config.toml
n_layer = 11
d_model = 576
n_head = 9
n_kv_head = 9
head_dim = 64
d_mlp = 2304
vocab_size = 32600
activation = "gelu"
norm = "layernorm"
norm_place = "pre"
norm_eps = 1e-06
positions = "learned"
qk_norm = false
attn_scale = 0.125
bias = "none"
tie_embeddings = true
parallel_block = false
init = "normal"
init_std_qkv = 0.0188
init_std_o = 0.004
init_std_up = 0.0188
init_std_down = 0.004
optimizer = "soap_variant"
lr = 0.00422
beta1 = 0.95
beta2 = 0.99
weight_decay = 0.23
lr_head = 0.00877
grad_clip = 1.0
warmup_steps = 200
schedule = "cos"
final_lr_fraction = 0.0
batch_tokens = 262144
seq_len = 1024
doc_mask = true
train_tokens = 500800000
steps = 1911
dataset = "wikipedia_en"
Each number is 128 + 32 x the weight over its row's rms, rounded and kept within 0 to 255. Layers, rows and columns count from 0. Numbers have three digits each. The size before them is the row's rms in percent of the matrix's.

# down: layer 5 MLP down (transposed), 2304x576, rms 0.0652, rows 586-607, columns 288-431
# up: layer 5 MLP up, 2304x576, rms 0.0704, rows 587-608, columns 288-431
down586 105:053140155072111169134119109145167163124145117158136113116095159138110125045157120132117091152096130108176141196190162080192111138121157132145174083116096112167135128124108089106124108120103126059127087085143092166122108140143078139151164214086159176197142128138097122147147151096159132127224193104141101129104159149174153092110140158125094122149118169106132180133123204107107090129173163118122128139185071124121148092180086098180083
up587 098:077128150101044184116144111143060129124126098142091164142116122087097113133100122149144151111191129110079149092128085217112166086154126086070144133077116147173160118245185099132110161071199107125117150133131117124107175119115096093185162104072119138121102096109119112102111115128175111122112144101126126164149157123110108115157181138100053136132134060028112097172062146150128076118119133134158061104116119177132177153119143161090110
down587 095:092099144118167136135177129169183145137119122061145110151144194132120138157144126155194137106155077121128135095137109185141154143103149156181112169146176110069064140196163134096134108139132122131117141098161136104070134129065106171169155143078161132168084104141113112150128109063125157151095164133092113122069126128170154129118128129125133107126156107081143127168091102128120132151131111153080167176196062077152119144135097097129139
up588 092:113160081171108103173127173173095106134077148094135109132105115153103182103173101136209126101104121123171134184119163126143195141084150162150077142125112141128114107137144178085151125078158150225192153110154129141121143132186165128145117168107127199120128121119164146132142123134102218106175097122142121120101169115105100088154113152125149148091139128097130130108129110109147141071082123191141156146119156078171176103166120144181174
down588 095:139143087162153111134102124114186146185161191139115142169143112122137151184101154141116140178145133103065126083108133150140116103116106116139145131159129034078129155124151120136140166098100163117210071157105108098081111128107121116115066135090146067174121192101143192122147112101146122149146125137144114172115045122175117115127120063112132118131107105117098160096167143133118142143117167135107143088152123149195113101116104112106117
up589 091:155122142160218081152168144099134123120151130138087094116137176159192110088094130140155152077111146128171127127087189120134135144129145106202149184134074155091136071219146154124137123129138198124166104079151073117116183122081115141097159121122143128145105100123147122157087137143114181129123185126126131089139196104103127085155172130099152074125129079138140139208156101125130100152131058104194135129096185161145148159149147120100150
down589 100:112147133089114132141174191093152071133089178173106116153148143117148134097163147148067176176177119115049121177119113135126179139138110084146119140111124160156140099130136124136132114171136108154105097152145104102165143161147096096053106125112121136035167097124170132162186128143174179098141102169135127137126098120122097139107126068166086118098150112061111174137127195185137087184092077096134156115109077143169146169120130129134144
up590 095:124114164082104094138089126107106081158131177144190111141155172084145130141108105128164099084072122155198118172188087110080165072061118107130132060150122151127094081108156142087116124132149062175128120207057165175147115152157118168139153104092170140101157113111136132137118128142143094158152148144112104156132151114103113163123141103157163087145108114138133177172084120135138098056119128123167184128179145132141099108150109111122118
down590 101:147105165113130095150108121083128077139149142155072035110117159127114108161153154147122078122140182168209110121124147158117149031077159111141223141091185098142154137152127106102145105152108127144073106044136154127070105131050217054183155137113130137131131071137121064083133095119106133125118105132174155134157134154128150112142154140170119094139089143135132111131152118137112219089117135158110135164107125140104108158090157142122094
up591 095:089117100157104098117129121139142128153075111135106143148120118120128140132173104085128109040126132102085120102145168117163089119162149141103136141094103136160108092146139123084087180074141164117178144173106141160173170138120123106137095150203075171183133161117173148179152172116123142150108143104154101130128088179096065125162138176137107152157187102082097126132201086084152125146136163111152114153114154110138097126107202141150215
down591 097:128144135112158100122156164201147120101111121114096094193111094138172100122087080154140188179123116043094089167122142057108167180121109125100205092098125129118147138125080123054142153161097148134111090112160180115115064116146087055114052122151098185106119170120113114152194190138067158112096142089107134098120142120141084133150094102099129087124135135148188129107087071147165087138171104158073123106173136118109140163107126145099099
up592 093:106163168148123079105166134075116155132173103124123171170159134125090147121070156163090142075129167066089134159111134073119140114113101106093111146090085127185135137138220173136170117101080102110165061086127127174141138137148109069120105151173155126163145128191115090145097172127143096198161120177168180066128170053126160165099164090082151087105114129078105109112131082128102138124118101151127044160124088118105102140115175165138122
down592 099:143113109166140099187076136114050097126162158150135226086146082044110128100157165115110159117130198167094127194101111138137101088151093133116144128113196126149109168175139087166163084114140161164072139146061114179127062167142153082139172081170153079133152070095081130141143134127144115120150177127135102133102138148147132136084115102132184154168153129127156050112127156139125170154124122179143137108094124130102151148157118144120111
up593 090:091133121128140111132098146117143136118227174140173122167106151152147109064166144058129141069142114135107159152136179135100133136114122139083134149142139161168123101128185094110122126098111141097119200141135077101178163067129141099148091145113132106131103120159112120157109168143117141136111082136175096147066107114135088077121163096163148108151110121111095119113129157104146163148096145098160101107097110177083113133105137151134116
down593 099:152141155136107081132118103105101144172085134207088069141192066104142092192168138127119101126106055134128076187126147145074129118140077130129151137164034155190112135149110099150113165112083152153139179118127119171128130200156089151149154171094121134129111071046156122101128066198153089085138125156170174133108128155078077072121117145155110114107147165172124073086110155120150119146181151174104086091130150144147144174099113135140158
up594 092:134144145137113171113131096172097164152143147150172123153166085184157147161114126157158094129073174099117119108002181107162119150164190173113150086138148213137148168082156114151135102084101101119107108094112121115137211067096114145147093152139174151157160144128134082127153134149107122133121126092175093164072131149128146119121065154102081117142170082058032128142169115105139149115094106169077133135117116077111104093149120148141171
down594 100:079194150117130124087138127111131183128142187108112146149093121088101174128160137146098060123162121091163126121109160119119166132156089175120142101166081150090093118173152179124184131162139176135118124169122122131133108088169089144123116219148089081106105109143148080124153144124162142118163076116142169135128098099173121089158135137116160127105089117085084183118130165082148077091109138104107149149131055186117096153056086150172129
up595 101:113175116120097118127076158188068142172156174078147157109136134130132134146166145144148169091081113094149174143120115068131103154119102137143128153114126153131099153118090127159124086104133107087157170131125107120109154110161148071129152165131119192160152163189147177120143095125119089049102118132076189144117170087192180109149189092166087132123114122141153231097118125161151163155128139096142178156160038125066098113123180116116115
down595 097:117120135150089089180117171127154097112166091118102112142151073119137087115175126153084133148126127166086080109135117146093175104083104110099111128173131128134114099113138124120158101142111162150151134124160085149160122049180157180061072136101150123096111129117174172154127121142182162133096153140139125088099115145040109153168149147157084092099165071130163062149111178112145122191092132157105136119183120091115137163185129093096151
up596 096:132099120144106048143146076128125131110151153133149122154167147152130179128162129088119170146129133090097163139150122143149128153107116093107152112111048163160124114081137086102145133134145185118107090108085172156142154140120115133136175154125186086151087150160104133044138161131127135067157112110078089125061112127118136097127181156157152098136129093077130092169165138128140141092118131128129072125140160125082150074149234113147149
down596 104:117089134131158141118105088142088084104137098129078121159165091147191112146187100131126168117136094091085102082192109175136101182098195101150125120085145151118138108117125112095096158134105124115138159117145071097173114137165168108098127166182115139107115153153150174143161129123106154079110069163144151159167086124157080107135194117110149130189146075132152121182124118145147112121128096160131093148133135062175135160147167077099073
up597 091:142130142134082099194159124125100125165121116141098161056140176124179114104103075129120156092156157156140154211116075106114133093113178148125154162105190151105143149194124108080156112151140117098150094162060177067129152145121159111114130166184106115131094157152140036076185151153144102153126090082079176159123133159163168200135136135065119115098117107101148155117109178087154148143119133162115098155104118141144176103100083147063079
down597 102:138139099123147044183144147127143157088081151118189094072139169157122106175134096181111109131119143111139094093087083116131139126096121125148082153117186112143115105123100126077149109078101138115077063074163148082158132108176119088115041129076115181131099094141159136152093134143205066082151073105139121131120169058149114121112076132075093207102164139047140178166096114129169080139092107101114124082094123098095175106084111092093139
up598 100:081128105093126095105147096167105104096156143173134133092119115140106144132206137075150103122146125147121131134164124123090184118071169137134118133099159089139103122117064127090117135094161119139113113104142146152143112181113126094114085121164064085159176148109196129136087109146077147081100152100219093177142118049126129140118134159138112161103091077089152143121121133156202177074098157129143118146141108164188105151129102168136111
down598 108:186101098110115115154151097132140083150167127108149130114122141135145137077142183146127123089133179174098112125143155095133110125124075142137115151181119133162099091143094100140083131102133104143159078138140114126114074046112126122109048114133125164090147106120145110089106127082123145122132166149101109154144137145122156170133158115156121190132066138206100082174170089108070088141112143109119115094146114126149163113088114100130119
up599 090:130117125132153128155145109109111126116154099116127173176144102161162165157121132143126114104098120147161131099142076116130143107185128136129131110148131109131121103105094115156167141174113076133068097104154148110163069135177093126141130170131144200168123102109135136122195097083139119160113141111180123104125134123187126083118124072188163086113112147150178124120171129153157116077118140140138155099166161145161110065097065143144177
down599 094:167123117146132095094131110171148131154177163133176126112163094104103098045169153118162135182098145090068116135139140166105112124164141172184117109111166152134148153133140122207115103134108105138127172152102127058168179109158105150131101170135136155157127099143159096158134089215119085094113169144198082147094173052149116184148160072118098119160138162138186103171118109112101118123135136133219071137153066144111051073142135103135117
up600 101:119131104080075081153146108132143119087131123113080094158070114145070116162153117111116096127159151131228096192128066127135131125114114110116096119136150123134060142150133073117135134094118127107204141090081082140165047066090144094179111157136149177131140133082072089135141091167119086134133135138123123132093016170084136128123114184156126107118129095118141095084097204138110187136110149079152114114138088113162146123104175107155180
down600 093:114166128090145163103219179109108145134131096157148166142142168158111100131123162149158133116169140112123093056126179108134123103156045144164128165126118143130179149155138116115096151160129155122104117163108142072088147145154129173130145162129139107104132139137124093151125069179102104121144085146093111128130084130117125173121098150106149142109141186124088156143128087139120128085130142131126121136102123177130051132136110135132101
up601 093:130159131137171183125140183194135147152097113127188116124148135141159137159173111177119138128075188184144059209139178110082103112159120116170156084062111159091176134180141093136147140102096135121111114141120113145085112132109107124162173146169102116113136152114146114146132135077183171142182105082096092124049096137120127128060148150124130160118176102130128164107111163160149120097168156151154153079110169165122128105111131129126148
down601 093:148140122172123072091099123090159165185141117102161099129117127120106066126152145111116139148178145161068150114123128133123119146173059131121127089124123174122167109141125085109163145102108120177134112136138229135126112120128136095122102123106118121169144075133152172138151122133140137140111126177132112138148117132119131101140185089119170202129173175150066081097134153109082134151132097127093143149149143136128175064150118174147125
up602 096:097132142130186153171161183069095127103101148144103125115127147106193120134116087150154131129149151115155176128133120124132135115150129137100116095129104172131086097070138092100111095083107109112110163171150085149116125129155155112196124175171089125172160168134155112096113126104146058131125130130134133141142089140061180160105162132026136115139188150085182155151097112144199114174121150158093201166122100166131102135157136084136129
down602 100:152122135147100130176162088137105154178146167106139136144120102173143116073141119099138099145170078092100140121100092124145086132110199119058126154146124183144098139057125076141173159084106111127142131175140103097130064157138105075189069125149132115175142076158193138148062168134142196142151131148130179152146102148148137161171108136155086127093082143148163140111131155095100179126113184127124110133072084044098182157141151136161141
up603 086:096082114145102076134128135085144144139142135098132129085138116073134114099158085154095146178121169135140182120120148120135115180122121110090115175155125151111063120114165066122209170168106180139108151135090075101121115139111165096104123142159123127194117150146121111126115176175175145148129165174110142120111163185085126070156101119101173142162078092132116153121162118065162127130114112133128135216070097159135166140103110147096076
down603 091:145054086141228100133140161133152094144140235065140146156120171125119134121136094135142142085133120129142156208112100128168116101127134189164149084144119106159089111088153082146109093088096139109153107139117106144117114112147132111026122160080101123152142136206118178097142127135114124133136163167111134125166123147130137054144129178149181068125131108131115107118135139118068103153161168167084059127123141178136166098112179123125189
up604 096:144123157108167124085089156163139139087112077148101175150115147171112143159105089115143165158126175122168119124154110145112086069187131084077117127102102098134123158178096202103099133151126146113135060103104074087153125061098099149171131079109171073123092076142135141136178123138120129149106136108171141149160107139080187134163189155122093171113106088087131071158092152102136133144094124154112134139195095168106123112141109159083148
down604 103:135126136127132095162114113116136147144149212132099062180086118111151083154129120162152140135147155161120135141102152083112122191099107115089136153109136178074127147171110117123146111096097145127135121127172074117202128096133127110130092141072122092077131163153115157117130163134127151150158165132155092143062107150134121122022097152170113163157120121176147105166120109165146111154130148114179094130143108169139139064167117080152091
up605 094:127107154104084100189112100123097122111129153155105109080153109123119099142151091095096168144137181107166107141134116107106105151137161130146088090149146058128152105110094131150096182144109165110083127116057146173178118101107179184136094125125101147117090165133151159133136117136134111173128182084145055134119168156139160138125132163146122157133120121131235157165148140123115151065142112163134105117130095159129096233112122120107077
down605 098:099157101140145120076130151125185086100147128129102112126164095153123117140168070142130152154105107091042188099113176085104091124138094126174139125164178089150124155166108156126112167127146122187208106154189135164207116163086189155145145118127085154124200085096136095078116114146116180121146148092095125141104191096120121128042101099134126164135124138170149150100139158087128165146077157088151141104112174097144091119150137138088163
up606 097:097138110147105132121148167168098104125094133076129204196106135096127129141103127087101147150144127127144168102085184094172126093154107086142078053095087115103110119132126102059133092168147061107149071098118077129146153102212128151078202138112128102133078120142126089171222115145139138105124159090121134154186074112152172103099166065131072126096032145178147126198105123142104126145131095120101081138193126085128093156120068204216155
down606 102:125136119141154136123127096141153113075144112073078134197078136180085111109134108125099187156115117084042067153174128064113184137170120146110121137160088124155142141137095133129112124185108121159108106146141118062176140159115146144063089153153047141146078142177123120142145139118116109165142078078154143130102138147140128147112158121138123031173117173113158136133168118091152112121121083096109129200067136148109129170103109095148183
up607 097:155114128143084158168158135101107124159133185134160123134127178118146169106131120177129173159136160154121101115135093144118123098127061132125124121086123148080128128177132117108167121094175135174100122190196138071101156085121122124159115096169065106081149143120079067145115171152163102142121085074092151125125087068176155183064102121125123096117187114122126110133174127188111047092134125151170193135101109128105108124078125118141122
down607 098:119198162195175122123144127178170129103133086126114092072140160182132120101120145091096104118076102115098082126087117104113107079224150108103139079092110131185095124096085151125153100097157140207069088106111131145129132112084184085114115122083138139207165158117128143178147143068189095148096146130176088125199141132064116115129143085118125172128014132098167125084196137079173173143094162150160131156121104161157158133129130105134073
up608 100:165166120130084121110127161083128104145140126159181144144064115162088101141175161102116126150054141163197126156120111131129115082122118103118133168105111122158175122163118138114094100158104134132127151114104100152129148170164101165158180165081159154131104186129080164064139087171177163083089195117159095107157120102092132085128099155120143159120093158127151092095131164164125196140118106099074076167084129135156150149090098135112061